Each number is 128 + 32 x the weight over its row's rms, rounded and kept within 0 to 255. Layers, rows and columns count from 0. Numbers have three digits each. The size before them is the row's rms in percent of the matrix's.

# layer 3 MLP up, 1024x128, rms 0.0695, rows 193-299, columns 64-127
063:118126131037125147089124146075079165157175095124137066161123171131141141168103109111194112148185170127128132099101158147135084103183124113152159120120116142132147137140114121146062165125170120
102:169115129089071101073181115170192159084127144118051069150087136135156149130084179163124174129177142155168124082103159141135093150166098184116115175123116116118105111078084192105093068146120102
135:081122111151119155150193073134143162114120108105109113137069109185082114117175107130145151133096110133102172152145110133099157130130169153115183148137058146129059197099117145152131132151151084
096:122120187170125090151127178113160112187153156138140216128107115116098104188164115178144116114139080148132166161145145096163073140129142099113120115100111153141125128119071078098133169131140133
121:073095158125076132155104107105093134141138107097140132194138124148111129118127188156113180155175137151158141090112115122095131095164136112182105117142149158122129126100140153137090124111175120
130:086102121111093104118081109128158147134103127169117129155096126093144089196124109155158133095146108143115111110106104115142149156197133162098118173085045111104163190123114097108141141159147139
100:116081255116096148116180071141088141066127086079122091180145075145103125100140107090153117146087117141125160112119195129120168157166133076106084137179153216094132163138089125129171110118150133
108:162129155157106160169173154133077082101137160065127163138157121059128160164078090166199101113122077194117124104208070139164151125139100107120182188113133153082143136114122109197078094159109130
148:170086113083120098173169128150102170089144130125095128092160120149144092172104108129116083129128100091122137145101128159112100160111105151112165146112108148056147166088151156202154055178104122
119:105154121107097165159099153110154158153109179074243114125155150074167122119091146136132129128107199149099105100173094143194138139121153101065154151110151081139161148153078087045123127121156138
121:096161176073188106104069137070158179162102099113135169160115092113177135146153167120100150153094073155187141119153123097122143121117132069158088163160158126111116116129092155176161197128062104
091:131129088136126192098160116110084128097149117140118096098065103136101173149098188134122164124149073167142200100144094084158145102114129122152105126126110111122061130133083152161146111130162169
068:186108188167130163155111145107126140085078183109174161142113152099079092163111137104177105156129110139113119099141114087176118154157125093132110095106129083124124122086060111130134090154092109
049:133106141127096103131125108132138065084059095129106113127099117159161156150122099129160108161190078108141142112114095094140151143123079079136176105151142118115113164122091182116188062116084137
123:121076128085106093179173115026127126111145132135132152101100174129123100163122141165116184147145087123149153199139140133106185103069121133101146159094146087101138116136136115160165200101146140
091:130111132103120159138136076181167075180138133116170157137147147089140170076112115108107095115102129114094122181090165151158141119144132123085185154134131141083090122118179138144126114163167125
107:145129159130071110121096130183169072142187128113121135156114167173113170102143142100094083106197149159156127074100142153093167091081091112172178131177124133174098097098100168133109142129141095
050:052140093139113156208068149061090110122106126164099113140109133146166187130116156105118105134158172139176138188078153130134148154097135076127120176131072179102094122161112127112122118134114117
082:142085102078160137117172148160131113129152173141083137135139155138090093170094121162158137092140116118113135113109057145120115083115106101106124109075105142117110123128096202130186150127121147
067:086131100117138113156072105102137120142062107092182127115184172173111163182057125136147109137124188099062145102148101168112112148146137097113066140136122104105100081088118126070096133149091131
127:147139117131171132113159137146208118140103114097173144132094141042088134101164166098066126109077097128131066127084116120101122103182196138126184167142132131114148068118166107150178105167102170
104:136111199052142150163075123126146129076132151147126147166141171115162113155131105146134102168168136095165155137090114122130141153117168103187157116111148099106139124091118084184136205116104135
125:125157169110156057107106179127146152112101120153102131173135136104220117160182129113066131172184099144120179155147127123137096122105088123149115143165168144039122145121116138146149115124082094
105:122155112144147138175168129158083168089180162075142108077143104101136148072095151107129073199146144124150145186104160126162142109142092137075187131115147126079125122089173129178133137111097170
046:146085172183189145154140076164140132152141121172074151151190095112148132193124129121035136102144154173155162091104163119103093122081142081080132118130162124071161148087129143185135120183115143
154:129132157116123168105112104084095122110127157159121200107135083174152143076155116103041104172084128163140114107132190083087072181088217098134186145127131213096062150126086120128122160112139136
089:142061134053171125116160087127158158111112122097162119112137146100125135186080125131164162128170117192127210110095132158126101150141050092154125137135089120149110185142087124118164138093101148
086:115154218180096191098122108118160154159110124110120091107152114171154157071182077062107137103119112154117058133089179130137111161160127140169104138136137143130099171169160100123184125142144078
135:110163119144113211113134105139103155137115154087110085157104173091042167105103116166115072094138138147163103097123104172117164127146090162152173163121125132207123121130155094115154132166115148
004:125088090125107118083105092128080088105086075119107115119071072123107059078128100065096108103058094096103094112137123102094104090089110115127097113091099066110129135084112123071086107106092100
044:144096125062117082106082158062102135115160196114100105170083118137160193162154095136167108152164183174132175104066103138143090160176106098112145142097113168157125158163096094115150126070108121
115:083123106090145123130166126077129158129174187132092122175116119184140145118165098129119122158158095117133132122165140190116115182166123164118121141091125238133141140071111125109128102097116083
006:148155134147159151170159162165145164140149155160155154150179151144170164142154179168146154148187170150157167169164146152148157160143172178160143145141155188163146136172165159175174180161163168
113:054196132146160114123101090145150128150075148054197155155138132077158148072114169165140153121045113153147057117104116176143138141156187114089160155173099145097127132087154090094140069159124134
090:115105072130135098093148143090115191132152166123134098106095171115105161165134113150139143151108091136146059135176125157140075145131072171156179165091114153120172147157034166111100123147145166
094:131216137088138104135107139123142105123151169084144082139094159157124184173149139122208123146120102065123153120176087126159111091123089101151147091071137127117172125078109160109113149143137160
115:127077110063129155146109202140060139147110096116060113131125110139168136144119094172146114199180131138102166097160077136156177154199155091159117146144050141155120121110102081105109109181082136
113:102101144076146119081143137124131129155130136098053110128122153095154122141119146131150089135197161140178197069185137122115138123103097110079128097090190176128141087105119142100132149097153123
141:145106156107127108096084143100172156154102129155080138103154178107149092144160074148071102129179156189121177146192128116127162140073140151179117146145153149120118143118103128147105116112116075
103:153130172160119102129174170091149157115106115170123159122158185141171148169115120142083059082114175131134153122084208107148148124133089185159138074106099124105132097174095122123140081119138101
108:171084125102148122153140163174068127141157108146053114099072094098098187128105082087112187113113138123178182124108127152141142130149140150138146122091113122190151160122130125105108102146104096
079:111220142109105116102136079129103070129145161136178106129163119144099110126130157155107147143090141152078196219136189073165139130151164112093106119152098117089148110104073128157123102145086138
114:155118140157137140102185168096130167098180122142121168106087075104124115112150157131152126166158150093106145097096189106144141104147091175084103056164124142168073121154141063138106107120162117
070:116166174136136111175107173095113105180129115106126158082086118149155131099115143155098119120116153154074125088135123168179174074149183168142097119108116105157119121095075184105096091159120148
122:105114116150154111124137106130160189184156069160062194117103129181128089126146146106136119100158103167104132083121151113149127186178092112107145114161144137129152098165111134170119146162166083
126:132101142137131134070141084107111114164144077146127118138128175152171113135089155122139142125114111112111114100142132091169129108124095137161074177167120173150145078112093173097106121143122076
112:108187133122082114199124120202155156092077128103136158173117112138137083146164137106128073136094107114101169119172139149166150103092109128146075164110071120098131131095167110104133120065106132
079:117152134097149118145115166098114091162149203101127241137066082099189074134166116071144081165103113107157146109099130131098151111111200164095152150148106161146130155086102061063124134104156141
140:132187043148098118127140156047187147103095135169071122142066139173150097106101156115153095181159069121151148092130151059179132143147105124135083190138138143119155169123122124145164117099131087
084:183167078139034152112154113136136120125113145118115111154147157085109110195107124173145112181097096144107119124138168141162112223154111106133096094145220124041099127143132118162091130114164112
131:056152140131093102123117103104123181159187119135147123158085135104110090152123097102109180194125093160116137181126105140113119096131106093188140100096117115141159076114072140113180160107104117
069:153176109153118114150132122142123079104131141087196180090174098108140177092081092040103073128078106133115179132115102162072212141196145165174168088173143137106118128049131093129174110160120138
128:115158124066122157084107212148150117129102148122010184148102137132151165179109171143111136127173142148123172076124126160145141182149077141135124149121115171193156058115137117096126135098107074
058:131122189059165112197129146121079115134073166099139203164203092116145164110157074147121090140153164132145172116112133114099165075121124158083088119146149066124131085051122132175112115132123141
132:087121151085130168131194150170051103104114127119130127128101118085114096129149138109163136126158116136142112134101130151081219155164097136058121151090092120145146104083136092076146143116164145
121:147117089147118107154094108124166141106104101108091139120093138168144126153126146155101137118161117145153183134028139109104136136165139153120140111105115136078137099133179094171141147082064081
115:143156075127119154103117105163075147102100125120173126153087128167113148134168170117061124148138111158122119129110087139174053157158062136116130100102177087145117121112087141101150149074147089
125:163147092121173150143152102134188155185183154133139180136097129154093083160130096060064115114137120102136072093115103085141064122136164091160152118150137143139170077099141168174109048125157098
133:082144071152133143159070122136062167164133155166111112087133160115132150129134120144136108089133110112136136188155098175115141126110130198119117163180071132109137148159152179089091074194113166
129:137108099169083178085130099152190087149185089140181105096161138134131133120092112158135138147104119147144141137093127147133170115099131064070118087139129055122118145135102106152143220110141154
107:092098203144107193156066187075094194179152085145129111149174096102156161166186140140070090101157117126089098091137138097109110152143141090112148169094033112148119073171074140119128113159151098
094:115088074096103095163114096126185153175171176103117094170128193102133169113091159174159126069122099161136112095130125178147168101148159150157194088119142135129144154058161122092074128138107173
047:108130189105089160133136127119106099077087147148146149124159171115126091163136103138174071129138094079175138163119142118115145122107105070056175130159116170112087133144139113110121095124099148
130:119158194130143154075094152078092096152145125118132125139161151104090115108175142081124197166197107110143152123137114075174132163091127127150050136176132159146109134145075096156095156112139094
069:141151104146165066161133178192144133134165126069126076123118193084167147136098159170140139194095147091123119105079130154124126154165148146111100150127114108119090144102125130096131165100067104
105:147131150181117129111168163103175174194179134121152133126076143117122144136118141179128092147154176090122164130126140185156109103107122160130143082113122103114156147135109091103078013182159116
103:088165152146145117128141122127129151141145122148067105082109094108072117122107117090168171133086185121099182146106152133117098157166116169142082120114135127081092147166123131100125108191067092
134:087105168103109137121145166171103061119113093054155163096151099087117198149100149108127077076103138146142213102105163194116179204076132103074145125151175163147136074132121109146188137140135134
086:143085093142073146078109061123073108170193098147123149121128139159110075123169053104146125114114047180188159137105112103113106095125117114080114118160163098135140161109107097140111159190167108
119:187144176150083130141113146083122099147150139128121149123134163127161143133142150126076103114160061069142153120197119121149196148108134152073113092154129163090152135147100108122129131112169109
122:134103088111132101185120147106191142172134145159117140098080148102138169160136150145106086105154157159174189166144103164177145159121155143123156200123111092124109154099101107113153109134084117
101:150105096135158136101114146109174087158127122120152168158146182132137136141094099109106123146175194178147173073117155145182123175097103108073176098102192078150077158181122107128105130105155133
104:085141172142107091177122123124124128171127121065165108153117168096134092117102153143075150129088135206098098104184122099167147170148139123090165145164143079103129107104111133121071139134220128
134:135086128113131160095155126132144048132162137082160116089159121178128123181157124156146125124125117135111144044191166146178143167125124098075039094156116116157121121138063101091186142139141091
159:075181107071146145145122127179116150129123153074117162120088117077061116181117142085133185137113077160117100135099099065129154136149107131139128111149100103193115123066087173121153129108104112
118:103112122093124126245134136108129138141109128148114148134134110165155176215166129098053101112148119154191116147175105114157147106110151069083127171094132122154123136168145206127113073159153123
122:038117122074123173109113069114130195163122152081125143103094158089154185131146158189121112123155176135146170196112135221124116100104173149079153155114117189136115153102159096071142102098116129
114:115154130059121135103142129062153132189126106101165142112150152125113097179108094155190105132169219084052163139153076166157124156107120164115163106105146117104173123100138108110052076140160179
101:145146079101151120143113149152126159132075143144164150136101119158120144092135151140143123172143091113117148102134127128076159158180145142149151112166118129132083099077118127127116149169106070
086:119145142113099149105161106129161179051097157127097165111052131126120117180110142158097080160154128107136137104114137133159223069166096114178156118179140109093109067101129167128149119134116111
117:086119107072141103106113191156160105172093124085087153122112114155174141166151107139104111192119125140099147056161123133144103129087128150114104114192185122182086177128103142095128085099138126
111:100132133070150126116127051145208106125150145099087121180091108110139151169123143110096158123107087109152131111090153156146138116141116210101101147115164147090128145153151150127144003101108132
056:121165118124156087135131179185139195151149124142078131107138091096114096169146133152113150159074087163114186112149131155146101163119108073075138144136135118085143139086122106104132139136087174
115:088133169134120150136126166161094099180088147141154093095135117113109098152119071112128109119142133084143164120171154095091077112153107198178120132129144171162197126106085108025176164168110096
082:181130135143178105063148138125180100049157102175153153048127168154171126135170143122098145072131145121120156135060121137132079100117063134137169164144162132115181164136139147125138131167072158
092:075195084106143094179071138151107164167114078136155165168088071177116209111155176119099091150139174169155138134211153089117055122125138147119041119130138142119099159118065140123140134157152130
144:108094145095148087104165138162094179133170187113130073141119119132128175130132126111093086186125077137087129166122124208127110187133136152089156130151097114064187160115085174118160043118059124
092:151072104120117102129118128138095120096169158116135084115140173149159148197127136163190172136167110107148186102145139119182070115131081037198159160131149089136129183155108109111190133139081141
131:141156152113091171168113112158104152155114126065148151110182079046095172181150152146124067137129097150150125078107100179117121192163087105101178148120112165162163085116120108107173112117067098
059:139058129121118187148121104172099143108160127128113081147136155085144114141079087109160094119208160153121097151132183112133140105140062109107136139104119105101113172106124175162145081174093184
120:079125173137118142158138131148153047127138174104137146113067174051100086102122132137072090130143102109108164090134127167125208112154154147097115139162144102111150082179134095134132104125124152
007:170125140178170153179169147178141148134151133166147165148151148163163141111162160148150162156159152140148154171167167154137160143141179179182129148134145165164159142184163151161168177166140155
086:126138112157114111108104099100141128136137120133096156086112107114142163133178047098100157171080061186121097133133096127130118154137127136188139152131077123165130114117083179136156166080148141
048:159115099080096102158115163111128104147081162105163131096119144177148138179120113128170088178145179142061213109121110094176123115110156086105070154107112150127110123112101174154117134131118159
092:123140113175139141188124144166129175157128090088053133124041123103154147110106117180164079180120173114121155093181076148210139110137126114136158156109054115110134102127075172102090085188197131
088:140162141094103126146123098126200119138084142132136128067157094111119158132145171138104150149106204170137153168119156127147118092092079088074090104105126103087145054098148179103112194176135138
067:090194119071124163084085126079079112113088171149198143161199165100126090195154135163144161158104128114137150185106150129098155132134191103094117141130141178102105105155096028119127148126143152
086:111140118086124080123105120123178129110065174211137120184106153091138121088130116146096112169187204096151188091111076100118184100143096114077106084157154095155086068102123119126077135113071125
036:083128119129118137133142127123138096143130114107128183168070114129120170151061112082156078137195159089185160164109160092142124123104088084037152145090114146150146163070108231104147153133123138
096:089168121232121143161170136138101074138163104129160080143133152135137120102090095151141110156145087092107145141137160172138151117148160100122166196110151112077161153101109113092124104118131130
095:116145099086174105126136112137114082115096148160162117134103116138055133148166103105097114149192164104137145158189138155138098105153037111088076091127133099142104122145102115094125130197113125
078:076091176137103123090100067079184127164093060155146150158116161110147117146128106116162112082080125063169123105113162102142117150157160131109105148177133146172110095137100151121137112094119114
124:105093091115094218127131101089068153136169114082115184130084169153114128145020152108132082174095207116126139148125123123112119118093122184114117169174120162132151106148193110132074167095150163
129:129102127096115085102136158044166123149122100126122143130160150121156138070146092064121082126143140062158181099144130160136149151165118136137065130147133201171127156190077065105102157147071131
118:129140085056133091143064145139141116160129141100147163143101059117089154136149175105123118117117171118105126109135168148124146142173135172125092129141068104136111144127080148108140200091076154
075:119143140108122131113102143141184088167150189125208163056124180080081089159127117154148099129086123101140169161137107192134163140101069113082154092129180106130111132095131119138133111141145143
109:071207125113133147077097120159109112161086140108139120121118124190152180054159164147114156132122151148133069187098131138113122092117146139093145111077176099065016129148158112136154115178128113
# layer 3 MLP down (transposed), 1024x128, rms 0.0584, rows 193-299, columns 64-127
094:129083127188143161172167105132176109123119172131176187091126090123117111087173149089096132106092132117163143182148152077125132157113119130059087100106171141112084137099163104103188075171087155
145:105127122157159185158116148101079106131132099130201173102158126143077106115177091089138069131104122101069124160144083101156155076135142066140163083134164139162146149174160063134169144094118157
118:147150142077156119123074156127157105167124145163143113132135124116182161133127122117112097110102119164144090113085106115156114145134126144137181143158181122126182061169094170091121121117168151
063:143193075139121158119110086138089132052086120141133039140159145119156155104108161100118147133133161079137142086132144185081173111156060182144152154126135125079149152145150154113112116108122100
118:153138077121148128087156134136157113154147122185129130088135148111144109141119080098134075087110137082072161199173156156147150166093110137103143173118107142103158117154107117151141138170040112
111:153112120088123203161156147092117133109192203077105155109167173097104149135095152063121110122161141163135177142208123139135095123110117135143090160164127161153119018097088175144135143125134130
104:099151004156160073121066161126124116163114150174143159093065161086160173200110148196132124119132107108129117087169089139149091126070118175150164139075116078173176111094112133115110174105116112
133:116102097092147120143121127171172138154170111169118099105084170182134082127152157089083138144147180112115155109079137131082076133115165172107076040131126128161104116119115128074202170120184123
158:105128097076161190129089113105177117199118123156069109181097137110166168066131151111140112116157190127169147120162131110115164155151145107170068130152162124139126082167137123119089103101176161
129:133127151121140108072192143113097057172119096207046116115106151200105158124158132117109119099104100099163158150109095109067129148110131101188100127141125145143104146135166181199140101158069132
106:090165172152177115057075114137096105100118157151078108126114121111186138151129168133171117146091146127133067111155100072121100122069155139149103125114140176072112114150117124137150137109082173
114:094134138138116052186094154149150142165131129089112151151146123152147077076143091119113114129110157099104062120099184129132117142167121111099136140159139141161194125133152109077155183133122095
065:079169074091122104119154091152099126152207096157076132106138116155190175148126127144092125088114137116120158113118147174092140098141158165170152158151106179162137118174205179133106164110177138
019:143118135121154123161161162104131161138151107104177089143104168096087136073137155136139168092060152093128126137137120109122085119131182166148078179075083123133160159096077156202108143139155150
121:164165134144144138105078145221082146137122115108129065145142077140117164087139089112124093132132181174096162082097154124130043166199129123172082084131120152120129128127112124090082087137115140
067:141146115136130114109134153090085160098154168118095124136108115120099160195083093126128135118120088187106135107133116107098166137142099126109094094125099144141156156122075131094095162084116110
120:113111075147183153137140129073116150111086090160116131097177099118133094159092142154126181132083131091121128174133124093188103171191123157090064126070119134065149162157167071135159139124129137
032:167132150156115069076182150160187112159120095111129128107129128159098110091130095152120169115089065095097093047141093069125080130212112188147110079115134084160139157122138132134149159115129164
095:121160157174082103139129090080113138171112063126174117144123122128145167114155128090108079165117138145135125126170178127113155174135147127139132125200136084113117151127129072133083119117136116
040:180147145126118132093192172150159155119140124140103118140075095080134084060163117106135150115130096096172108128115162077174131107105143091157163144155137113180128165167123140198167121110141144
161:088117121133092136155122086131063124148139188122090088132135114210143072128083079152160151156148158140125167146161136149116182147079054120136095104143102127142079129132085178095087114078167067
081:076151083162135084120150115128111127188110101107075111092109110142104161098102137142113134086096165149089160105151143143136139111140059165084098109169157165154119117158156165085140056164125112
095:083132159139181098059085154063123144105123179158157151125117086085189190153133177128155140171085153155119076127100108137122134105091135078082118113157132158132129161113109157152129140147111157
109:130082130108120140091102156101189083160129119174137173147123145131158133174127111143164205058139066117097091097149060117070151122122126111175070160088116126161121159126081112107129112154100101
038:132164055115097108115137187056139108057148131144158174119080132165163135098104148140217110141076117085128126188131151131147151091194086173175110091123113147160096160125158125089104173088148103
159:153120100153080111073120117103082149128174160097130152153153114070128169143086176186092080155138120135124064165158127158083074118165202100089224128154100164144124110088107139100119166136109183
055:120162132110181185082121116154125163112099086089201129095110110125147123118130165099096140149153179135139144089118082117148126121087149085133114140137167120177106117101044126152141104092103145
130:143128042131148053145150136123099092122125143152157174144089095082128085183090172194131150142097123114162172130131111123131117089093115096068179091099119129136142103083105119128127146142112144
126:127107100138113117105108150056113145171147119113141169090177041086199169158187135099160165157110148118071091149107122116084136126128122148097142080109099175114105120112078167091032134114101120
000:163162166157150145165156162169165167160167156160148150144158170164162162147156163158162160160159168166165162165156152150162161162158162155160166160154150161162153157156153171163165166156169157
023:122164127192187201158187117164135130141102067133164177152178177113094061115120166151105149084096111168147169120165174113117128089128157123114125125126150137116081106106114133073123094177161135
125:140116171178127126127081143116123094138097078150152110083120145081152132177086146148155126123142181097118115111091120039133171136096126102111105135151149057121125108158091142104121166192161153
001:162159161162160159154160158158161160158159160162162162164159158161160159161160158159159162161159160158158161160160162163167160158159159162159160159164163159157162162162160156160161162157158160
056:112148146158080106100122179134062193117060117134114067144108104143067141098160068112162142140099137100161140126105170140092128123121095131161101105166155097155093125124058126118128161141127153
085:077124155167110155160132118177129091137116101125144143155104078144115086126138151105146084100119135136107177148094133132138179110143176086081090087126146099139083091113205135133160150087139105
092:103042105160109163122164136133127164127090060170131183121129091080123069107103153146083130127161164188143146150078178140070144173117176159092116208169110136144109127170130080136153123109110105
110:133150137152131084119170051137182146119169156117189151142089185102093092089127162095117137067107121117159078169153113149118126131068128193114123109114199127116134113122115174141167107082189134
079:139121102134121150183056133075147164050129127149146171177152075156147068130162113117073149161102141122080110142075146136127135120086133175137112189122083096179082142082099118163105078165115104
133:116112174113147126110107128052156138129109184074163221108150139057098179153121142065109171098089111165096120151075096125152140114139104118100174083129106131133127152089104127169110152125132128
095:109097059106162167150072127137119097150117141082109079110118082143125115064154166119203165148191088114140102136168096136063127134125148107152159209121141125132134139099176151152099157158134102
136:099168115150091129129137081087174136094135146110191134133148166149167076108141201165157079134124116158068068132137123112110150145094136157112136173127139154073100119104131134115172163103148154
069:111045136135193168157132160141149193121104100138105167139088112130139137112095120127151130120146107106158065084094077149102140118114103132181154103100169146150120144153185147083157167117207112
141:098130135101130108135073076148101132166084145113090105158152172142150131168124130126100158072095076165188172164156087131089135161123154066155175179089138119091194141112095170086179153126082124
047:116119048170135152137164116173142144116136110097118110212127134107108087143117130088171134166086141089192145174164146089091087176123074109121143128161136147117135133162114098132147147100155120
132:179125149132133158139117167141118076072088186103190098118166156125151183130122126127127163125117121100161109158101138151091128073074130100170129150160091129117103185114144133123145114072081139
107:142110116142096123160098125108150142057156214091128162133102099108080136167169062138132104156185175123149189179181110107114166130152144140131105137105119130154093155162147125154087164174136147
185:148055120138177171096149131065111107154150120150101115082118149112093154109101079128120184130165169134158077143074128133080084130146133154119168082142186143156129114177077145147127136184154127
052:115056114187116144096118148115140135118091042169092044179153206153097154135074131156133151122120138117080142154143159106155111111145064107199132113116190134093138077167185162191117134156108117
171:159108191110136128126130134212051075153164106093159130174147110143106135158153087170089160105155189121087109164089144143135129154140143132137124076132140127174081108144095144087115142153123154
091:048093186121208100153127161109126160148140107133176137097122106155167144086173124062087179078151136128163159167125092126076149039113133110114179169135072126208115123112141115101144122137086130
148:224119130104175155090114155153137102058080095092116125115156135156120123126089126156153087086179177129097156069135158068134134152137106147107086165164165108165084154172194139149095100103114151
090:110048122110132138149132111118118168136142110168067099143083140121093080139138171224156195105182122111170133154151107085163082124088109089072133188064103126153176111183141152109091139080147152
086:136111157171109100148144067106099133160171108142213063078136109150105112052171106106112136133101129112103056158163074105086143082140136127115134133162158142089108165130123109186159132150167137
046:139132067204110151068115108135176123108196093171135100115066161136108067161099188093122171129086103115123143155131132130165087161154129126195130137114109193113130150197093076110114121112117107
127:154118141142130078123070095087182155176150166095103118144143134175116196099107116139099129104100113093121127127135057127176058132110142131210117101189164135104104133171141128164132100127086124
128:171126117117121186126155145096071150158154182110087094096164133108120139065122118102161080134093162118143071125133129144151114103123130057146142165159083118152113140108125154121163088142199145
152:129114229153130132175099148095160104138127140148077140067138106110121120131112100117189136118126155101120082149146170121094166069151190129110103168142088179107161159118134155175122117159083146
115:097100130145112124144059141131121111099082156131100096104120105095152155102148139180157127099133100164142145190184128203107228132134092153108105200105125086116075157164122106117128188145120157
099:073093156122080115060103190091119142126135123193133163149135192173131206178116114176134221110144095174162126141118094202148088164171098145124173118097072131134139154087062163130122166143108109
130:104110129099091115098131113105102174107144139102164157121101089139121168174152119201152079126098122166162083113130091120138094116172093132092175129134117118137097069049146139130084153148099128
129:115144047109115040149166051180149096101121169102101156115061161136086085079079142090175142170092135145157177143147101155169163130139117197151113069170182132101183170081162125122118141104134141
128:147136202164189157102170159127063141125106146137164147095118086107152115130132123076117147160187208102117149189122111063099110122170121114117092138136131098098114094204140166178150091088127123
027:140087081129160073154151100129138182155147107138133113136112081105118174110110143106121173106084143108089090103087125146115151154114141206169100119064113064119158106104091120130103131124130141
167:112157034108135112169131147172142155133100157187081129093069071146143134177149123143091081098076124153118113131180144119080181118164145120081129163121141101154129145115150170130172106145083149
056:128096115132108171122151052028123098112073142164133185126145083155108153138167128082121134050166119133126137172121136080119101086103125118158150086102112123135156128135123128144136062127176147
116:124139106060147155159093080139070098064116190125128111148177132152126106087102126094111137094136106155156122131153124097098152149149161099135117192152119142104117102156127174133168208083110151
116:151126118106112131147103141118152118102143111116206136166148179165191124117156164160083107113160097159150085113152141067150172098087150083151162127126119139162148122101141139156142137084184130
134:169125126082165111169140139186106120129120152091116133115098139115089154083141168076115070125127098087150156132193177114086112133125080098091122105175164188074129182139146108177167080189140057
111:104167155140181101195118149123160156100043101090120111127110122117129178143085170127115085151142180061076099128151128166127161174135148126181113176118096147111125103131176141174165100097101152
141:051103080092145129120152166144126126097080134118118107091148104159122112176090122105148130144164197189109131117073141142094131119177115087215123168091125107127103121135146128100112104153100147
141:115132071118129144130099132132187104167096156145076169055126059127156144105165123112095111089128146174187171165110093183167124171073153132108184171152122083158092145114084084127207126115071119
055:126162119108122188102088149160137120077164174140134096178172154102149136125098110141097159173117133148099081131077154135214133141152123122088176083101111103119105121144070104135118099121123108
124:148126095113153160094122169120123097104116136138133123102145122168105159124142107098153086140156145067194150120086096142088093093110123134146076075094167182148118147137130163143188138129061160
187:122123168149092088132065157143088214111117123152089173190063103063124116121095091120118118160092176102121153183104103088114133071150113144185156180117132142113114141124143143145086129114149169
175:144196092127122138112143113124149132171141128041153149171102146109148159168137128148091101114164062200121063175145112119101143077189088174123083141092111121099141086081133142136187163133122072
095:152120109158104127047094183139107086108164140121113110126105137128120095048082131120211151140106156113071130142080115127123141132136130208171102098165116135101155134078092083137177210142119137
142:095109111110140133095133096116121157123108178184100154075152140136119124078169107125096105128112106117133147185103088211090125148125095080108191116097093156151137171170140070076153079170136083
150:133124091129079107128077113158118135089162225121125077149116141136146137094109172095088120118131035162208113117134190118087143129143177079130059196088107172129104121172121155156160127125104098
077:137140167188054124136160127121150112135101092133078122133146148108116145132109104123121174085107097140161146165120130143139121126098096135114124174149154131084118174230116120141107112091160185
052:134088145155170122152127143134080075174135068136124082162189137173119146085158142149169157114111115155133151152115144159091047193104169141103113150101093159191153144162143131163113107120131114
106:196154164179171164113154106155094149111188145136137105119116113112095081103092113095123135090141109142180114186177112081123128130131146106188117115053081153110125096156134096146156106129120114
098:143096108126098150130148219127087151130088105156165156092152139160149087093154093134174057126151176146135121129156117125102103145119162069130130152157092118124130105075093138127124208154140094
031:161073123140101135097143092048108087060117114145152127138115160143149180082074144097132088085204154087174097135065149116097115100127101157196110120097149139149102118151124127161108150130167081
135:122126065108099110095124080075157158066166063117077132175152115123148134112148168133111149144161148165116091131091100141151155125108142103118132117093122099130024119141162154201055082085122165
099:106141115129117143198130131145098154210096161091085090183140094082103134096093143107171113155127117143140099128188138105141186127126202129136106092085089121130101084143114109148113128105176109
049:161083163156118158084140116086170126091134121151138091088167203102162048158100104144136178137101124085118127154000113101175144106134155128145171134135128131151141109123156110132137137097118149
141:121135150083163172081151083144124173122152101177162122146099126127183175082116085094137092148128146158113123101111123214149090178071132097111159095134206091131153154157109159152130128105110151
075:128178145164127143145172139093155134143110105155137168151107126106141071106111133125132067086123161148119118176107128138114117140141165192062082108089141158061132108125122169130028106061181103
125:108146130093119128107154146131124129172132156065056157105163142108173154112176099063097102128120057073127120076063126126107124106156148087165142088106101180079102167149105122124121044132156069
053:106135128106148115089162153130130168129107123160119125109172154194062143120076167153135089132113127118106101054141088157072151154121107129172122099081099083170177083127108126130085122185138159
115:156145088122105130109113159124114220152139052160096113134201106188192175158090138131163156121112157116156096150105115107116077164136106151157148127097138136166098142069126163087115175093140091
001:162162163159160153158158161161163160161162159162161161160160160160160161159161158161160160160157163160159160157162159162163165161161161158159160159160162159160160160161158160161160162158162157
058:115099113160160122119080094137161125122156158128124078179068174146127083104032184164163080094149187096116158106150161093088178119143130128106079092106118152117133121156168151088082109127146135
045:141087152170170133074190142160131157101140081173129116152098122097114060095199181130100125060100107125183084168134144116119079113170109138179153146132136116141144143145118086104176096113148143
052:161115127083123101111127105106138102105118149201242125126186154138078103125136146085094143092167106150120100181122168135041088153109134167128069118142191117135108146141160084173161135077073141
084:140126122174163097090119150137071133087145099110158150153068169146116086139104092148170087097116061078122103107138115106101162180130150179175166165172126144178108165174086143163124081119139126
083:163048147177129117159160117159147138154147067102050117099071066161122176070116113100105094095152164149124115076157100123162118128134084145154129092151085097170158111090159205138134138146116145
058:135111126169147170134160146101110128136148058055105134081162110163126134164131104120161128083063081121102086151116171119149139148097148142200117184142130146140119164137139098173145117115177085
009:141119140150183119121155153118091091121087129124138109123138120138133080134094201152165195048075119126089116120023152125119169115188094164176048098133116108135084138103108097185104118122175070
086:157106130052146107115114098117128211133099154135072132101128125140137096136122146085122144106126159126157136124135105092121127106091095163127124061131098156127066117171148138164090137122124152
099:106109124165086179125125124133154186147171120091097135090139118138185087116073140140168149088073101155127081090070119068115151122120221165190147144112118164097110145115155162157157151089129124
060:147187131103133153165152153147063149108132133104140115105145066169138082112154149152100119129163159191130121100043140102065147112126135125158138110132138075112147178119127095137142165130159148
142:135089130160152026109119110136175091138105128162138069114137134070140124111212117105106136116180085114144139113161127136119169132180124147141124081042096113111189152112098132102154083154157108
180:118168097130133159164106131203084100102101120122137144149103076144086142184101155188125170133146081174129049148110177082154144095095119149122127154094158097080134092082163174157150086120191102
093:105169170187141161096174098092117140131118095185090123077102156145191093120045111184140138134129071145132157127132115074102118110110156113121173127090148103133159102101141100122118099143148108
044:125108084102129055159065189097094125067099115164138083115085145128077102122140140176115062104117132177171149143131092145093162165160156108162179207137090175072123145124176133104112192147132118
151:177072112134099099152127105124148125114145150122139151140133123075099112190121100123158095138097077134114196061112143109111110148172135116114137145183081146177231130120107132151116145068103150